python train.py --d_model=64 --d_mlp=256 --vocab_size=8192 --norm_place="pre" --qk_norm=true --tie_embeddings=false --extras=["some layers without attention", "local attention windows", "exclusive self-attention", "capped logits"] --beta1=0.95 --lr_head=0.0112 --final_lr_fraction=0.1 --seq_len=2048
Each number is 128 + 24 x the weight over its row's rms, rounded and kept within 0 to 255. Layers, rows and columns count from 0. Numbers have three digits each. The size before them is the row's rms in percent of the matrix's.

# layer 3 attention value, 96x64, rms 0.27, rows 0-95, columns 0-31
086:122127097157131163146140111150141173126135132136112107168129117175131133123135122182099112056124
076:121128101090092110126149126151127139106162122170112104156133119107134078128111110152145096119152
077:134120125108147094119141123132148116123133114139140131110095169085119116169154153111098128071108
081:080145135130146145141109143155151122117128137150151123176071110140121147109111130106124119175099
082:112099107086144117105146136158149119135134143129168145116176149137103083123094114128154106108084
074:123156106076123119104103127127145130105153132131132127154115109148119166176110170127083125131139
080:150161159135121124091124126147109145096148148114107149166100109122158105130153128139129180089107
078:106136110126116155051123127090123133140163119181144107136121133124120122147149182110118135132107
077:133185129119115137140158117097090085152096099169095134141176138142169127110150124153134110190140
074:103135148126151182154122149126139083159126103134146123116121100145114063125131094115111102085134
074:129106130138113143117155114116085121090101119166150128126108115092096143194128143136095129114195
081:133142150140105077103133108126074111111144127093157131112104134123115143093140140116134147097151
076:089117121090137136163155102103109118139135106090145104108150131139115130134117150119093174114116
088:124181126118147105099080130127149126087103146138100136119109200124159105140179078139123168138114
081:099145128125093123116090100154107115147111103151107103120110121101101153081170144165139142124122
076:124082136118115089122111135081117155110144121149116112097113148121130150133167096118137108173114
079:131136108094159110105144151124133135116173118139144111172124128106149151173131128132112136112136
078:125079141117114139129156113181157159120137090150133179133105154124138109154127140119138164152152
078:138146157084101116079138139093098122143126126127148149118104113131148099134109131153129097120149
086:131148141106110130147125134117154117100144060148143138134094159144137111114160095126116149081100
068:122107153149140151118130131113113149140121119077101147121140154111175097119136137120140097113085
081:154124138106155130080169129119140139152120148114118124124157180161114101123173116076080116132156
082:140138110173136125137115098148109145102183122088113155106126163151085108129111120160151102131146
073:152129135138127173112148134155115105107162111115115176148144093120112142105087126155133165123149
080:151146129155100091140134118115103150157082110104139142157126121151125111091112135056075091109130
078:162079145136170117125104114085134138103121155120130069165144094121149113122178140139127135120122
078:121130125104140153061108161116189142144096119108118099112129112115074132147167119089170133122166
080:124156072187138125083104142122099115139111122132136111089098078099115097131129121142102156133122
070:119114155134096143099085105107131132180141118135122113131089137098121097134096110126094113109144
076:133144129069140124138127116087128124094123147070104134164158103123150122142105126165146117134116
079:165179123108127107107133131158174098128143142145133106111131133135099152090101128126104131089113
081:104143122155147108142091125106154153107130154082108136109135118145133132153124134107135119141153
128:114147104122138097128098097146115121132126143097203127123160136131141158167113157145101147147102
128:125147112127118145125114153135166087069105146121126156125140156146115072129104082177130137129136
103:100173104095138149106120114098126120093118146096166124159093145115154127121161115147157189146118
141:119091118154189160149089121107134132135114121120137147135082116096143142127131116122107128130142
113:125133129098062127165152087145126127111137098118135153147134130151147137096110113121122150114138
130:094167080092160126129136114159116104131107112122110162161164099162146129136112132144106127161120
146:150092132099135171141195124110086126103112146110144120108150132159168136134103135129123104139090
141:095105124090158121158110109128111098108065112117131100137133111137158117112119139121148128169128
139:136116109118110135166117104152130139100129132101133181135135148105150121136160127100112148155143
118:094110124159145138136124053101113153123105101101129129105144142134146168103170129112155155168120
114:144096178133107146138132137203110150094135126194140116097119085152124155110124119114129099125129
142:149163136163092126173140140135144142124143116086119125140127131139146149100166137077177121137152
134:145118136109121110124129153106114147170083093127124122130171118094169137126138141130130143135151
119:103102177123117113102151097127133134099092167126129119097101069126117131118134114136105094112145
129:126091139151133155109117100093136122106102152133147165134134107133110150138150130153100122110092
124:119183134111107118139142126085179098116114124077121154128136166122151116126167121102138128112157
129:161142151112144158156175157150152141106159087166135103121143123138113139111103110164122089131123
123:140115122100079140130117078058089106120086126135119138121178107104168099131120143148116092127158
107:137114143120078132177100141119132106084136188104157072112082110152121141144119117129103136100138
111:117102134062128107143142109090141099151137136094122111128132137128149146128095131116144155098089
149:177156127146141092118186125131104142153112135104177126136120118113122145141163185111126107130104
115:097121137107143135109146106111175137159102136142134104118114080137123141138111062140084104119156
123:103122121138144115119132089110134126167138104102125118136131147152097127130119147128161126160100
130:128146088111135110085120146150133151136170137136171131100094140127117130147145119178140143164099
127:091173081115146124095142132111129160145140120113100165158118129136115123158149168119140091145132
123:114163174182092116133084087106139099131137118145135115159096156183140101106139124140141150118116
134:156156135127132146122098122099127073123117141105081112124132163136112097101127137148116178145136
133:151121149151094128138107131125142142119147141169126125141091091096127186110126141136140116090151
142:097135138129113125103158137167184136121098134125137157133144145101118138146130097091137119150135
129:104165089134161150089165091137133156100114086140141158173118142156142126100138114143117135153110
146:150101158157134147087154122091125089150115169142139133086136149131102079116108131167125134148139
125:161121108139115155161144150141136122129117109101086101149168108137113099101078156117115112107121
094:169130130147137155111150145132157127136112141086137136086099120104108107140094146135147157133125
082:154168077125137128160110122119095106105149128100135125103161133119152117076120148143139136134126
106:159097092108148146128163128115110131101148147138134135087161144080161083121100124107150126099127
089:165121118136115158185134127156136132143117136118140116153108122126143148133055134114099105111146
092:147168122144080121122075124111124128133111140131110111100119113125131110106161105145094164138161
081:127116150169086133143099171127094142112177131145100142112150089133118145127138089125160125109108
086:079100140143127112114130109126089129143147181148157128103163163130132150150158118129124146157078
079:140126122101150108143105138101166093101118153106095157115146144147104115127125083096140120108094
072:111111098094130115106164130109130082144153088129162142100147139161134108182109124140153139129162
089:149166133146142130125117122138118159091125129132116148127172127125138172151139139160135141122148
081:112150094127122154125118104193146118137162135108143147153105131128106112123102114133117141133183
082:149109111113111123095156150117130135170086124151144088134114060093076123126133090157120146098115
091:127109082132120109120095095101119148129109128120133126115129121115125137173091123166116075154100
074:153105129158120157125148095134128126142142100150116104133149182133127122065152099130110157147069
084:141115104096162146105137117098095152139132138116076154147140100095157144106129140147149086100126
093:121156164092110128136181136119125118105138131148137098119108164113132130139201136126174088113106
089:141116092141142157123129119116155128136135154146109190145135137136161130129163129121112150120169
082:121112133161088167166124107110084128126085139124143177129132109106113150101123147136112156123119
083:121147108141130107111106132077114135103073131120126147131151122125125093187166127148125128120154
092:125130139134118134161132135141137137066094166080122124138144124149130170145127117150087141092132
084:144139108109115126121150138100101151099121176137121150173164108130140136091115102146148108172119
081:110133153097134102116115121112089101125092109110150135100093125122098142093131135116128148200084
080:192137146109109131135120127127113103102140141132122149095109127134123135100165081161131164079129
086:149162161110066128110141138103088131133152169146107134122124135109117151114129152159163138141154
073:122129146139118148096119075131134148122104144139124121099173077130111091133121101152143093170164
083:130128102177151125147143121144163109112107120149149148119175148105137104102109122115126094146132
095:123106123138132168159165118138124137167114084163145128139126116129114172177117139106152103123145
083:118129156115126140108113133111117155110144109200089102162123163138115104106163124130131132183148
093:143118159094102145101136142134134132182118131136115078149121109122112127126165114079134087147169
079:091107143093137167155109123154108104158103103075093125137120104144147141072158139152135159095144
088:140148121164113129166095112101145136099158113105138123172158138118148151130131162175159175119078
082:118142123130086130115183089146125128094103107144131141143100128145132097108162128119107149107158